config.toml
num_attention_heads = 3
head_dim = 32
hidden_act = "swiglu"
norm_eps = 1e-06
rope_fraction = 0.25
qk_norm = false
attn_scale = 0.177
parallel_block = false
init_mimetic = 0.5
learning_rate = 0.00318
beta2 = 0.99
lr_head = 0.0049
schedule = "wsd"
batch_tokens = [8192, 16384, 24576]
max_steps = 7057
Each number is 500 + 40 x the weight over its row's rms, rounded and kept within 0 to 999. Layers, rows and columns count from 0. Numbers have three digits each. The size before them is the row's rms in percent of the matrix's.

# layer 8 attention output (transposed), 96x96, rms 0.208, rows 28-31,60-63,92-95, columns 0-95
099:585492549458523517483514489454461430530519472474536526467500567520486519520546458497443500462517560556474424449507494500434469455523527442499504517470533570450493504461509523540561523472481499560497440466446490491495459477497475504594519460592574482498499562548524532566530455487572501570
105:472521537540451603485481537544530486496476486515472471478478500448528491548508460481489400472519476568513535421550386494485518511459468526469565514545535529560435509534434557497473563528505471501515535491519486517468506504503508461435524541507529478505446460509570430449588487513552544535
084:462516486450500665519508502485454540495478506454521510437518520497487574490437497497490510504531481497493550507542416512512492518542459545465430557572528532515483482578436512482520450506531494552528573439595508478486503484483593500460522510523521496528484456455517514443491461556504503529
093:473439523477431548524463481488462581510509466462393454508473470574520535521486461465432412519561481558442534456549409496545508501486499510445459506530537495501435541470549485510512505511506554525515486487496476520468517520458574486510486478506544469509424526478570472532520574509561438494
143:578493545450528511515469534542421481515507468560500519519430504427517481484533518554460466451546537505537495515523546507483523496507566506519527518423493473546505473507480473471535443543475526517605482518471447427490514520494394484503473451610483471437548515513411517508457495479435524496
124:408498470583492495580458438515570466459463468541500521517551475513443503508483551448576490499521496494497554519386553526488511436452469530427561476493451521485491530533520538552513442465538518521518541571484561470472513512534468511549480519513456491545424462489555564508484513497467505518
120:471558510503564449595479448581472490487453518487475483450500405495389464433564513513473508473480542519493539556449477525463520497526522518540531515452466490526498506487493557524481475564518462545525498463494498596456463478506399472467539563503513473552490434519462562475464488486512511525
120:521507525482575562543485480507446474505496513552430470471482419468527525493568544558524444455475511473485509455504497487522483470531406567472531542491482459414470494431508546540434559511557500529536489560515440532513443474529463451542459419513488517512549443464506525513554492520419491482
076:502448560451497591513572440551485447560491432502469515500498563447464503516529420542473466433453527486438432479488520492524472490505523479486479551487511567506436521506490471469481544560549490573487560455559485557532499447516521452537524496536543501524492487503487566539447450525516579537
076:503516470472568592480459527580519459540528537489519526490523549452456510537497485539476430534550485515549446441524439440475462493514431472462566419543523501512546470538516556538462574526472489539579476506479525490509470459464492453565461494473522446480428470508498436523556531526478513551
081:501467462521520629482535510582549515509572509512504553496472517511447553481448522514535444493560533552606551494523413468498484553471429492502490517483525449493474469552511431483513437499505492493523481539559563459493500449461507488537482507481500473517572454484427457478459486494435520462
088:524471511546514525534512467495505529495531527474473478418435564504436530516513497480447398463565548516483527534482524442522527537550447545509508510499486531452482448507518435552516485476504473529500503476447458449476534479420560470593462539518493513568468458451521550619546565493517477497
# layer 8 attention value, 32x96, rms 0.178, rows 29-31, columns 0-95
107:429392529548473536481456498482438553497437457482513450561487443557518525495480516568521487566517510572477492545422484478431532446536466518494535391540457533543447570508498548474532440550530526513523490505466502518467466523464458471525464542470483538490421476505552501482505484487482475485
095:496502529537471548525543410519457472531494489495522488551541475499549439525593511553442498483526512465473564492501477489670485487481464541523488412515467518546508493470511492471537506533492514512490413551436477525564573541441440488496569510463491494492516516501531482505446471487526526530
104:478579534461520561528462562511540497521511417420526483502359512484548488563556492559617441522461547525462542525497495561553431469492505506530464487545477518474469471469502502510513498552513490494509540605498518500537490511526525531521509478564516514508476524490521482497444499471441538515
# layer 8 MLP gate, 256x96, rms 0.196, rows 0-43, columns 0-95
102:505506490514476524539512489497532558473517497541534503530448570473428502526486500506539479517497483521574407489441475548541442556416527468460551484601509568469479480518481504516497511569452443499542466499491494562428458407501558511535455519532567501534451443458515530438497509534469455476
096:476526470540547507548498473398571541491457480447533462484497477530507488556491510480463491520491502551451479490494553450546520484562471498594525485555463518497540524463527545421469511485493491496513531433481536588456443448563434474556518560505545550548500416493492549495501594504497535513
100:547480520560517543523506509460498550506558443526454484545522520513459553535541507538533507508437440527538475594483553466488465492510501472561487467466535536504550456498503519457462537622483510496487484623552526555501473465481453471520500497461597472498551470571455513489489508522455572487
106:473562490523558530442445461431561509452529523510522524512500468507537549508524465445489524447436498511508503563520573472527432442523523494491444506504557496528550581489499524473521575514454516458473469454502493564554491522491453448428495527529531506544609396459503525507540498503466450515
098:419460567457489496514560504517480503533507510513527477516506476465524536463466469540511532481508378501496499520558543484496493529477442445473503423460544517517446455563511462488464449413515560466477467575494509543484534402514543488497561428466461485468483475577507495494473571507433492455
094:453495492509446548520510450432554496513476571500545536512526511482490520499517501492476505474513501467480501512505495467481522509435415507546532502524524545508542485485555515536421535510450559475482539450530516565506451471480401490489533524502593591515532372432458469564476532463450534549
093:511460455501532482459509481529463466489399486483533529535526462540535525460462521529502600458454501515573556502519495494495527508491450529511514500468533564496495455606480572489527464469560539499551477596539532551446526551503529535474575546544569536475559487457528460509567523544473503491
100:485524503468480487539499557497501420432513480466505582529465549532508454537513479490446564552469501515590461543491513459502402499488508450478502472485526496412505512525503557428470490519458486450516498490511525474535491518411514564494443472557511491557440549525568539415414510526511512475
091:470513539414448584475474499537464515510478528500500567461458507500495548555474401579432540504486459425466473524510536503501477522479463501495524525550573523440548503544528485513527468513543544517486533490568494546532501490503463482482529456502553520473485435511466375447552498491451575513
109:561509503513524502498545576392506515463506531480507460522455475561598545494544514468461540543524484529549438544465566445621415513444520523500505477556443485467476503548507486515460539489545492503449460516450480535467521533432523527565488458505542475448479463481439534504493518520524488498
101:538499486464495572490477528545513472410453514485506566517439483524465556512574537559491420477482442553525502520456633424571486491465478447516507519479442518464553486443478513482476490472510520519537462482495495507579515462497447528534509540498554494555512476411520515543558504491504470457
106:557425530453513485468572524440486504454459466507444523504513521574580537470506454503482563450520516442577467531521533529580442538465457519512470453554512523445474515568538469523508502479498486477467493528541472485444455513437470489595435473502504455544483451449534531459501536547515515438
097:452530551475491492437485551490455494448448495489473551490467499501505481555497412444535532499474404536461472504471530517568494487520496493495492522525493550503499461500495538515524479574532508519432507511573519575552543463522477519438489554561543567512484359422513493434512533530458479508
110:472464529474488530449545544456474524475468468552532451442538493544530491481494534435471641511461456570496449469510569471505375517475488506504481517505484520557530491496493515488493493493517535487444492590552492517578468489510507452527435505502493557463479421470477467462508522452534561457
107:486490482519513521477565486425464391454534499497538521488574510473490509547490486561543505519447466490558501516485543472498440477477468464428521451484535554540459483535467515439531464578477488466510465567503574596474497592489467540508520554506560509499573501527477530445532513520519567539
096:488537616465538538531423471454475513495454419468444500419465524515493551527522504508451460528506467504487498519462498501550472553445531511545518504535494513456502553503469540534544589520513520441530534495545436499507486528513464461475408505555490515533620456508460466505514578510489479458
096:446518502483461575492541580493488473521515468476457451497409506537558529484491546572474495594429439509509535566503520522518496478495510481519533479507500467554528482538494445504526550539555522505545462618491564516435546507463467384471518543471498527539517483518475488529527522566482538489
106:542464506436468470516507490538432428542549501485523482485500548513442466485528510497473519479453493481563490545385492465504516540436436465460445526535444521392468531525513555488537530528522442451503482474447481505430498433505494451512553545470491501523456458477531508445477522450592453527
090:502492452481489519493510476433554527527490542466472433539506512503582484479529471528468510454523500543497565548520532427498536474503473512479591488488442522457550471501542569443390522541509510511456504522455515479548491533569447446535623469443552506487483471534515548463486480455503488573
097:512468543549501565497548480476535384494469539487480462444498440485548474517517541468532584522496519495494524575529462523462467508445448490476484526542526494524470524508431515504503561537508512418489498515526487587558443540539481492539507496581500513452478377570465526469500534502528531448
106:453514517463576563400526573525527490522491467476503463481454488522437518456579525478474566384511437513506559463572493458493462522521547503476536432551510525562551475533499482498513442516535506404504451526478516517475526504455459493513523499529574546492495441462500504509527562506458489483
112:580447440516492495560486515444508547487457520445490463528457537525517537475541496439507511456517511547516487552475529451539456535532457540468515462510499578393570563534501559553476551515542483502491529490474473537522467494509465489619454450515546526489472471538546513527489549470533446579
107:535544531507485507522550482520443485501542462487547524539479544459504489486475544517478498486494397482574495596480553500477509520482507517477463412498486560481498441515509470443521432506534432470510484517555513479489488400447385516429580466496489535528489485486464472413463565510527508496
089:595466514550507441520528446471453467522550497500480549469494505529532517532505525549565517463484527514595539549457505517507469515444548490545492445465479466493488472505520535541447465430488572480477494508477456542527550506505455498574503413559502469471482570545525548577417573484522467463
107:467445519493572458480506582566533550536529470473624488514491533484536541482489480496486556508554492462527420485468507464484449521499553455529485431475540539490521503514436549499485512542491490493503420540488461519497430512474466468498449480624532548482529465474484487505574589511490519524
103:534540579495521473470488512528480419518560471471506485564493510506603511451563482451510460435495464469471480513520539500501511487491568339511460527465488488523494469564484438490518478476575522501495416548529449510441558477452431450525461485511538496512532486501501496513474494514559482525
095:522444580505504474507571506494536513476588534489570505501485365511578495438585490505547470513365472529477510515477483523475515453492449540532489473474502538514516417504502472520411501506494505492480495550425438536517500526480488467559496503511555504527524506514524461504548503485465489547
094:480449543480462577487482520505482471450514531516493456511463520465558505615456530479510498547439501461486469508445482516457503507520439514516539496533523550526524486554442512442509574564521507495441530553526572541512480480516561484463535482549484536536445477528516473509463540637458557562
109:530428551543591485524471486461516442487463575508537514559527525522491526531470440467414559467478496525510454554453599379517545527497520450565531493541421489510454478549507512481519472479512537495513486489480459502508443476467460558492509467559523434495549518512486524541462522557481515502
088:470522602505538473473487476514531519481434446487551493510513487607532468463538537546495593543455512469527444525563493477528532481513465498532545505614437583483543483514535473514497495475427445484446502445483430491553503514473477456537496510552492462554523548450550529480537531490473515507
090:505547452481524590472489444507496558460461544509555493394430571514473514478457451508435459509460444543523530602499515430485468486526469515500522446483559491506548493455502529417503518529533524478509492524480491521460501480522506473505521468461512521507508432531486504463477543516420628527
103:538460506490574510459576543541464490485482428378528445479523488606509488394543494550470561465505554495528444496511483494527463524504481496503513529523484561455491478537510467511455491518474491490518456498431492509589468525498510443525495549473533501601504480523516498493510602501489454520
105:480498461535515473413489497463511464498467567436550446513496519532499524457515468527435501483392498505562488562434527479504457531492497532537575531465476509417490443493508502515464467534478513431484475467480461508545467556535510475616509541481558503515522509498389506551477536424486479499
093:480548434493516547498444440513545519541453587467542503486465504510526521545577460493452505540499517444595484543525453483499485617527449504494460510505465508510542459526458489467436439515558481471500492515504493583503502497580460470541563511521458451519576515525480427468466540543519513529
103:573498478584525529507492471442467502476465560485521477455502483501534509465566533552546517515455484501454407567508495467497447537520524514531541487514457503563470528512441563466374489532481477456501467540469482532464471500553480543477574435574483430498491403532482511510515518440505494482
098:430562488538505528513501517507478449527559478532498455495554488457542494494521490527495541539445338481545520524553524504482511528510472531477472485562461479469504481542467520432562535549485477597494446589518497554513509461502482480505506494516454576508500454532548454417501533512491569467
105:478513548456499543488541509535487464474548437488461452452519522486474539500488445461493562467528483470470460501513491563459465590454439454449550459530416520458493485561484453519460485557566468539457477516530550531494483393442502480568580416484483503493470438464458509457502540501493495494
097:523551507514523467518468509473485522494569414488556462473438501507462567482452494523486548607479456469528448510521494503452467592486504458484523517475425539528481567528471502475533462553527462479485504462540502531518433541486448445466438482545479612532539467496521440427470522490559495481
106:470524529520426495484542467447511520482544536521496441532531469486578551463487449547434508459484465507413386512531565495496505496484496481550513459452458527506509490562515573479506528533485516450456549508522506575567440465475475513506475487507506557499494419502488411406509499511446525544
090:434532462509561466480477512507520490448442544491583439445459484516474553541495487543445543492450474515482514552527503473494521500471466517520518488448488482473529514529553518503549531534494523444419499462479420531493508490520496445546443485543547530543629507478398493517440554465434502561
103:534576466414477506451518500489418516514445443432563442432442541495505493490494580535479566528425482527533497552499501456506464531490446492471486494536487534522446493441467528415483515588508450523457431540478483553499472495542480431551541532484515547461540499479497500521498500506509497575
110:485506516499526508522471512445532510528494511476480442469434464530506588521496496549472557449572481483508509546542528507558422529480515521536469430586541510453444450511492476465466468519599477417431497503498472518453510549546457492463496494500516591473525430530500519501552606490471459507
103:514428521447502496498434506479481503499490448463482503539590538483513465504512432536462515512405514527433435476476495437429412450517477437500560449483462507485528536501474558496511497483424501513437447472441467495494483521460572482594489506552517541493552521510509532481400521498509508528
102:469485447524460574475499507467550503529487488471516508463434390594539515477517596497471490477535466466504440502460506473462589510490507499525576418474513505477524475493480584514440482507557463494443539473453472478546526499519466503500488464435537469575531449538455471563487541469491449510
# layer 8 MLP up, 256x96, rms 0.181, rows 0-42, columns 0-95
104:485499491512462496485474484485472506503499508538464517528530473478462511544559514469517526576460609491547501591520547527451474441548539488491489514488479495509559469472437572456471573513529546443546425537503467504522581532520490445464451558544580497491567456486536458441576462520530505541
096:411483543451439454456493490507486537492461504557496450499488456545429477509478530498523460497548506517443452520511536466515455496492524547512539542422502494491504514523548519504511550537597567447484483554483600486480480494436430539480464498488555432556539484484483522462460472413585462494
098:566451487530575536559449496500452481635532454561452485484527588495523520461511508512568431524478475477487514546536504513455458440482552452506516490568542506580517508524573508487502517482499502484537548486564490521442463511475473402486475524472535544483487470488502523469473487504426542537
099:539425526472504441510537524503479476484586490415481475514517450549500496493451541514545528534509458453499509538477497512487550549475458488500541495542455544421444414475530507543491475520442486477439515455516535533502518496508551447553536416428491436461425526453400474525443491502525522541
097:476522550583472590600450455455545510419558514489470513435523495542477572544491463527442505553531446435494505507458510541510483513485528448474459559608481455484525463527465436492486533493531516516502456498514520459518490484507489466405483503491460558491527435476564469491541501501511531481
100:469518532500548435437473524473571501432589501543502549507561562445570534483469551448458502497463448525503496513461543477501500490487590476496533490523459549505542529495482536457495459534560440495534528555445452455531565524510542477507496536488437532579541586515540569479489479484515455505
097:497540609479399467601514503499495524556566447538407457449469511487520480554531487470490429514533485430492484485531510509499478513464518521529555413607500550469502525457505482509489523502476483479480503440549482525516482466520519570516456465567495526542439537468496477513458518544461517526
102:426494562467432552489470534565534521606501519482579477555417510480524558563516492517465530532527486537512437469496478526517504539494571488511507472455502539446531484574556462472490453480567471540547482520494533500402532432476502470515509473463487477507455470492510437541506495567564479520
101:470513536580552407515510544499566498386480483503530544444498561461509513400505525483500552488445496524513519540561474453493518545478531516551483471456502507487470502525504455538494478555542481421518567567528573498525578542503528499535531540508498518560471554547493576486478532505514482458
103:558456557477518478542563475500470495443498492518540534432546458577473505529476500486498552546539529532566540441492485469542508495544505514527459505481570478493410521462516443467511500457513505411539465544507490477447446494559509559520454530532562478540487637500467505467495534506551505437
103:511509503470534488573471471515437539490459484411490501508544484524455503477525533505518480400591553528498570461474520408512476489521464499529501531529501486560430484459615450513437484441491531498438504526532407479552467514529443475591479452503486512491499471464481466529475492467478477496
095:496494476534452559481509625533510472594521484467530485434535491456478522481435494450383442537500391559517528523486535524459502458535527414524513523530545505504535551493476530474466454572518482527558508501469438508502523501546493469441564495507537552466510506520502480452481500473502537496
099:487532441529523530441494503533602505424488554495521449569542494505477575570443491509535535514495547463559497592530530492492476506503526524468487402501520506554527469569513513497477508458558540481500477434529456469474454522472463591543520469467501480522529570495503445517561495443525453539
088:513469545491433474526512524462439516432536473510530514484584491480556410426531546529478514432545511589519436449532510491511433466514470463470467519471548475561453504466512521488535451500495521479514518504518500496510519538469502450514442474463445460499503460609518544443455524486526555403
102:577533478526479527486496475508514520514447466474487499533412469497540552398542487471463539423532473501476559453596489493533524504519562542510521504506458473504537436441469533538425480454539527487505493535492427504504534442535465468491473440578407489473466469476506435506573472467490530478
089:560463513546506406519536542529444425555516458498517549475520410466551448479475467392507511520530547517499476444456510464468484470458543404456470463502514474505376524550517412443536467507479538489468472466499466459456545517478499481496485464488513509528503499565520518473531501490491541508
102:489499503513496465461381547484511509496442490545483496573427539483477508520552457560517488464429532491429524451574515480501530488537508483447560516504412488523472484468444540547547510458521521501481424528519517501536513436428477514570459513494409443486498531442514439472452496562510502501
110:562515547537509490596507404460460510556536480523477483493496506452475482531498577490489563466541452482547517580559533566496501511490465483471559497518463460483491437531539496544528480491441484498485532578448442494464497483562454459410488556446549524483464500471553474471451500506514545575
096:453510556561481491550474504521595532503470472533520500480480456550506499468516478508510484454518525540519614518509493559514526497464489513552469555481443491459556506453507487481502432540526467595435519561420492475532513488525493522593504501537477447620483511532495551455538495560501527552
098:487448477556483499539518458509487445588464538468457491498452528434471442493503500542534484514504517490428484545531451497498475485504513542510422541502573448514492526532452391514579560526461572433548460430518519524483482546533475473471478484506498466470521499556541576502438529545484549437
100:571473512551431463560494496517516440527484486470530443487444481504567468442424501503479513523573446425529478506481480544572464489493554477472449503488522514417447546464522544541519555524492441518519543510464508461493523516508425557525505483483451557469508581533390479509525487478519442497
110:521467515516557480496573473501539497479499502549501491485516435546540581441580442524485465520542520544489472519529472516489516560514519523551461548453471498483407477495439491536410422530498507459542579530511408492499470570532490446481446412462474532533507498550482457504459497442474488480
109:520505461455517451508510575513583526508485493438507529546514467531470455411579436502496530485580541464518527487535524465577504453512517456543552510533441504493471561514446487504471437477490514461466454496478492449585502528448525547543466475575494438448490545516579543556510477511458520530
093:480484464443475501537572529492582465455512466447492563513492490505489570429584456573485475495488518521464478523507452525451434503539532509539520467450496473557514541484481482526460555505559539532450513462464510518622586509509464508474496433544485456531518463547429529517534563536518523505
096:532514485575520500501503535528533481546524485500491574573491500481547503480469510499530517591501514355544471581463526472504500433412487503507555515534506473540527524532489417451534530531497524496495553464544509533480487493467488464457474552491508552483506496504485601461470511572547579459
099:535550436476451438534438494522542545564509470522508576525594525487531493580507510524452497502530504480482539492447484508546534499502481490527542454567518459496472533423501585495534518486480491506425621536449505504528552500562486524482609483471522516489475515554501519511529458435493509464
090:582387537469485468466550484468505470497532577517450534411476551432551434452511438470425499486490562456454487500533503569518539471512504515465515550520574513505456432512574459555526517497438494545520506491512560518507526461465533470496548534446521502561510495518497497542526496526539472476
104:442418469566474490491480475392526476520493488528501536506488510496464498560554498458507521528527540439444459531500477523496536591464524529427417540545518547422542493475509506529508557523515500573427516477560547527462486532522536537540431471467439480501510552541512471528446477562453520487
102:508424501532571512491501517556497509501492534518542483503461558519491455473443476532442481491454459504460479546455505433436548525497569423550524470503473557522486541518493481494497457463530502573537428522569477471518434435453501583474498474610502503468501557480549464476475519595508505536
088:518454463527545462417512421537531500440494565439562508506522437531547548490499494509504468523526509540577529598526572539492495471507413486540494524420451488495473512500532546497504528475458562473494508454527558492609500523464474488528570474486521443446530472476474535545493488497497565510
100:525468538507440476561463494493493571430489519486444512503544504488474402511483448530556526520458518472446492481551514552514454548575535469500490545470547491550488529552554545442598490528400543516531528510462536512483437516485443498547564470541497519420489466482469511493459482456545552487
114:518405548463458520592549501551566568499486504396470483481506480591529496462485457532489491462512496480515443495479463508451522558502525499474543535549504576509526509507493554558468468486488479506531469437443498475561420543482526502519494521499509490507474568491470438495521600434499449536
095:475531540552515520514492527535465528552478467485460448525392502472484513577548542460535428522573496509499467493468536498504512495588469491567466486502527505482514575530476580510486481535429567521460505459466503496483489501474502534474416481551470517406431434550524433448532492521496547535
095:565467517450560496504543501494506408437590457474517448562564506497498507523554524464545544513512494526473513538484520497544503481422501451477508542529545546531450546477546470511506583532485470494477479497521413423548481477440473512522373489519489525506480469509483596477534487485544524487
095:429536480495538504444535530545522468465555485527515489477509559481466549478432552416486514472491559458541520535417524469459575494462434491440519518535487532475570446469489519484506521519520495500395513513441485493547472472455494481501417569495519510510493555456417506515504493533511502610
106:587535453508484484582525536456480512474578419521472548495551426513466504518465556558497549508457471520568512507538560616503485485534493470499496479485421538504490466488513506513476508506541413525523431515447496514505545490487443463573476587475500454435501472487475453465501532492550494497
107:520499520527451464435541538438454409524594522484532455465511576494539469453484462426446500390480550473449489489472499504510493521509501509506451418559519525411587481535509506538516513420501454468530489549479485485523502539542562448527455502534529508478533537462543508490547502505502528517
105:400484492559514538505471539553496489538516489505569597488503573491495491602548486548519415435517412537460536519522490497551514558464525530533536507522520465543453505480553481538517548536541520448477507511488475472596523457519446577549497493504506513545488508583538488522518484509507458519
106:474450470470501527491522536502510481559553522511510490548425499529539522521511537435523427525499510447488458539518545445488570434519474522464553515460542514468431438473537510494500429482545486470465492515430484488524499490473489391512544580485445463626476508488529555490466474464576469483
094:516529497531497527496428471499560587411497542489524489495556512465499580564481507482510525517505460446511438522463466512484443502480532616504513498448527473482479513550527488516494469492622470570524564490565523520571476491487457469499551491433546476473502525477437457514505466473531575520
097:558499509485528495537444515558486434553469522513514449470465506514419439455511514556489492496468557470530538507506483479510519576483454463528505536454595461500434445504465476452439413507514501456528515415595447481455499460494435528506436467522506478548483494575507490573476493477535480537
117:463514458502508549449481520472480459471528446420495536503484513468449443459467602457535418534461425537406490494428481482425570552458552474454541503475484555542526506476432499460504488526496477476519505476493518544586464513510476515465537519490439478540591475515498525489482468467453474509
098:518538497552489485443483521467519438419579518556496531456464427426597488571472476439508550504507526429538486479468507519559533452455480495482451494505585503523476480546461560466463525500600513472523478526517468443485552446487448506481516518462528499499544489520516579506500436545509511530
# layer 8 MLP down (transposed), 256x96, rms 0.176, rows 0-42, columns 0-95
106:498472584518455451507511425513615483524526532528510521431503466491451511529500521474496438524492409515567494441549456530467532553451533490455510513480467543516549506549512538530458512548488475475476525490524565537502474525537492516611461501586453501500433517491475503546474412458511459508
097:517503487486485409573534539476491554531446604498437493488495495486469502436486472553478482514523535496453526480571448530584427489549471470509531494531388518533472455467558462430531478488501501546440489489536502524453462543476459511508490553512476475547511502499492471475476597578469537507
104:477493524422488435562540425564502512535505541527472560459526528509515425533536506497476483477559498493453470456482531490520482513515510514453475522549519441424526499465487437526530502417478508537480541486493471382473517462500543541451440492562533539464423587459526501516439504461466457466
095:530464523508520477577500549489529492488450488514534570529536492505489477535455465483498521450496498566549533507575531509514517500534465454430508543534496464464540497500552576415500510535444455469440444440472461515555535515520485444518564510448541466479538446487411460482450622475466517476
096:504557510537482445503454539476459390420468465455472426538561538484514422508554506567492490442505541541494545590444521518535530493478564407508494535481578503521484457453551435498504482464532501515461499515489474491516440534480478533499493488495426494474482566503577490516520503480535532542
101:492472457466425604533475432502489529509450605509473513566508481499490502557534418483502520549541411479441524545489591494464559464458484468508507483478498439492562567485439486452421467481496532483515501484528460532437481523505511552466512515462536562463526461470466514521496498457470501540
094:396494626514570466469577563438555454508552521503546547471441582504484497474478472522431481575449496518479467582507537465471479465531485452514545556529497531489460519499449494508451503578585495505460488518499535500493496502513503490543516487466508453469526506551514551507493538552524498514
099:496466511504528509569567537499469430436507564501444476500495519469428503510550451500510413569482484549539573524550523485466511510524462569529518515488483447501543484472533554514446511541510481417516515570493467480488451498487469542432526502464467496506515474505499532441469525462612575419
101:505463482509495540489507463552515536546503466475507530430481516509512489475487482518502524460497498478497554549462629460486485535486495537482481469515556508520546464562493549488490530519572558482562521446580569508454496471546485566475468471505550464508516476516422447491491656523444497557
101:470486486487495532570537483477527496495554518474449541508462451470505535453453454499528465502452533592546486568502513455501453495460537453501510537532564496535456473476467511547486510519499494476492518452516536579610510496565557448468447467542517498503434535439543486461403459479606521476
098:504469478561453475539550498528536495517572553478458451438501450490465547458412503435483413499540462538472430510537433441434530507488539385482483434551555450485450512490480530544492445520476493460452492435471442481448501511506470513497427516525497514458522527460460502483467501523500514498
105:539536534548535472470563475484477495518450533544535514550557484533481480490587473508496581465580527404505460431500549464481528497488491577520585450561505486441556506497525502497512451549490521488535452492512509614493491468530533495571541434486453518512484507530485496522536474486529429446
101:475502508492523532490520542518560506516495536523479491514503481535505523535497427443537517460504465558464487458506459465534513497590513487452509471507447496615482497553461541450557498563541487526605507581540511614491524479531528486496465559483526527451569463525501500390543487520534465473
088:467491521555473497549442581522508498449494539524450516462498505468512537483520450551551528480542577494536504456538473475489497471377523565480464500475455552416552469503537508522499487421550524510467528468431573509491512559428473460531547482487439524577512526528540476460476446510519454525
104:541538443531484524535438480404569401485467425495468489542505513465482545463550565519437452507522502477504492445504492508444452522548430486534593486532460498564462471515462483498486529474484465479608457549539485525464506483457489524566591529511458489504511504500531485443508493477496452520
090:559459512521489457453524435517517498524443452522553501502509472460530416432489525549492522500545550483542513494466532538483496502490505471465535484565463501459565570444471441524548429433458471519489522494506545551491483634483480476441455511427498517495474551467581497510484550502577486511
105:478537472491580535471446585516540468484470525506479474520493484477429538514468510519528554464478570531469585498548493517524515507535540457527482511496520560520488510447501497504496489487529497484482471535561494461423465561494526510513541629485479479477477535490432506444415424469502514626
108:515467539504459528480489528509498555534538503479550431478544523576498451460519497494543486520478483476410512480553427512485496545517518503521495427476452496538535456440470405501564498450440513455505468591462477461518480524520511494426503497461524564551461484552423485513399499552480552459
099:449540494513509478539523493529467482556488524496477549449487519461509492520512474478508450579461591428510466400482583586528430536520470480542474492546496445511473513580509498544562473496465504450486524542470527492412452464462520482489512475479483377523466519449509464450485474501513544468
099:426471447456457489541517477582496506541508509519396532502432501561460480491473556459469462426534556505453498515556545491443477473564464549487472530429488463503594497517517472506482483540448458503564525506481568492478476492478592467508462493454465499479463565536467567536476546475492514506
102:495384515492529454519552460448519433443470563561503526549538513477491423545450513527497484511539498438515523481445515538484500460474511525471496513539530506485456551441456554460438498507521486612491459540457507517523475440458497517503520534505390498488433512515504544497502549415539484459
111:508488487536484520465490453442467583557480602475479506401490447496486586471468530494526517521604461555528488505524487508521486591486548499476514473475452569487500423456424542526421544491485512538462562493490513513488459495482522481492492511473462510502527473490554521488406508484510555435
107:558498477482518485413501489495543404505475497549487518541546441506486570539436483495524462470539536558474498533599518482478563521528486499585504537478501477523498537509546504542511477540522506496496515541443520628526520490492506583540469489523537434506460543482510485437449515540601479519
095:525491542509466448540572415472463502490479550496497528475514484544502480533454507533527497541477429475582522477477319509403484527504573489511453544501530448528480460495510524504519448479512547520424548452474508522535492518529508509429527522492528471512466536480544517489455549454543502515
102:518522478525494472557518491542508485492591478522479515489558452540490517464495504523488463510495496503501602545447517523508536546406416503485493486523517527594560440557486489579439537456550478442457427476529546497527508544455522450482503520502613508512508484510534524543518534515483452581
103:473472485420501543496500534482471534538439521449468472547487520461510421506451489502523496526494490436527539525529635557538457477513472511400498539572505515479511518465489521516464497531479492443477536499463504501526501512490562440441508442516492513466524451525528490373521433593501477468
093:413496458402471510556500476511542486463510513480499518517474492473515477466495482533497488485502527544460545541542474550491480513547461506405537456585424478500534532537479535549537480531550559473485521458513494617535463478453484494485502437521481468411470566480511548530453413457450504467
102:553475453525556517540521507499487468508449451496535578508543472441454494521473440510500548466522468489524486417413565509534499469509508450537442536481467410545465492462493464549518499483529405460474495468419513474431519535483495522531457467496525436546444490430437516536505534440507480555
097:486512416562437521528508515492506494595482454521449482509385507498504512450444505487527506476517485510449514509530439534454522455437504495519516467478526596544546506472543560492494473513487491518524530476447500416540477515509498546503512525464452476479476512515509558585460381554427529482
095:512505458489549517503473488543473504514480484437498521509485537550540471585510507512531451460512537532483586564600606552536523519472528542484543507551463526546481533503519558547478506544493509511536510367509480486501467479508565484500509491510432488492449496556509506438490516476401577523
101:566530502472469449514523481495547543520512469478513488458454440448531510554459555503528498445490540479519436412525401548460530499521523513398561405518524487512436573488532529495543475510453542543535502533529524481523536513492507621548505530526528563472511490471503514454475488450464505526
112:472538503558488427489501461429521480509495565565475552466471536396466524555468528473553462596478481536456512512514488506497489473489485500485514495490516460521464503497509524504545507462525515526443545457490531488465491474487516489514476474519457519374438501469495490544465335479550561492
101:474472463485548593546542460462447511552590450488491438600426554482491499493447536539521410546517488548517487517424473442531537477484432474486471458490447502514541495485526477446530528486515510431521435470450492518474450492496492457507497511482466494499522452444513538543579549467499506547
090:591477503522553532493450472486487385493578486511551477524481550442500539510527469533561505486482516521524471493501554460539484460479460457442461492577572526555457515482553451459557506464439487498538513524488495541540469544455439506460472563526519562492473452509431527545593483466502494526
100:493498466507514510558480513496564509444490489570557445522463493534542514556537449506529451556512470519493561508420577489473432512490496486508573448544498548518569495497511581510474528415546465515367551487485466454477536502486455544447496511504487472484543505515519482488567452566533543492
109:521541596479511542427513436412504475469510541431452479533444518524513562468479494487492469419495475479508549479431476454452439477534501490460503501452514523480471467509433499472507480568441521472486549478499437433519434452571471509489538530461519503549503524483473510526505374493467466515
109:520490489432516505476510466588449538514546530557491489476595507555530481508524471472490452534546502397423465480523510580480517489465501492468445477460528499463481539542518479500544478463479495467474491473478544404511472419493552428520610530555525505514490585539532518482534472497485501546
102:366481465526511461554453574485507496460515476523509522587550484549539443518509533583547468441447481464481438527463482450539480539514490567529395496514477486500522511485529499535494484496480562525475537507491501560522534485524534520490472479598470462521444478479474477484447584540467516512
100:500448497473461560496524435478481556420502499479498464524445494575481474603502487471431501559529486487417397455436481455459531432545504492495553437544483547511551494554491518477450493494525532488508495510518554466518457508509466471468434509509439440559515520505539511494442534459500474567
095:487484455507450491386526501519532582489499562514501529453473506530548497522473475454460538540520444444510470481493479561437566535495563543561489544470466500517490522508557527465495555461535516588451538504492449497462552439545461499525533464546503471479529621490525429473502558494458499484
094:339542530511523549541491588584524486476496462527546490470556492487503467426481435456475553517493436494577456494517452527508515535525523566504519500487532524485514498485507559582487540454538505488454481526550517565528537495527511510459547544482453542449528454467490438484521526479458494517
112:493427521456473548506506505522520513521476460473482481498484529464522495534523479404509499510431401520494496546501399581490521451517582513458462579494463444515528578431491479557478479509460484471503526598512494495532487438494428532512523493442482486520547435490487500475508402520476520474
099:470448465472469481517507543521473512441508488422497478457535503568466498502468447540565479470509534466511497458519490562475448543509517468381498544516500500563464495461573489534556520489577526629451481458516458507511470520558479511540472453589448556519490489500514531476512572483475504453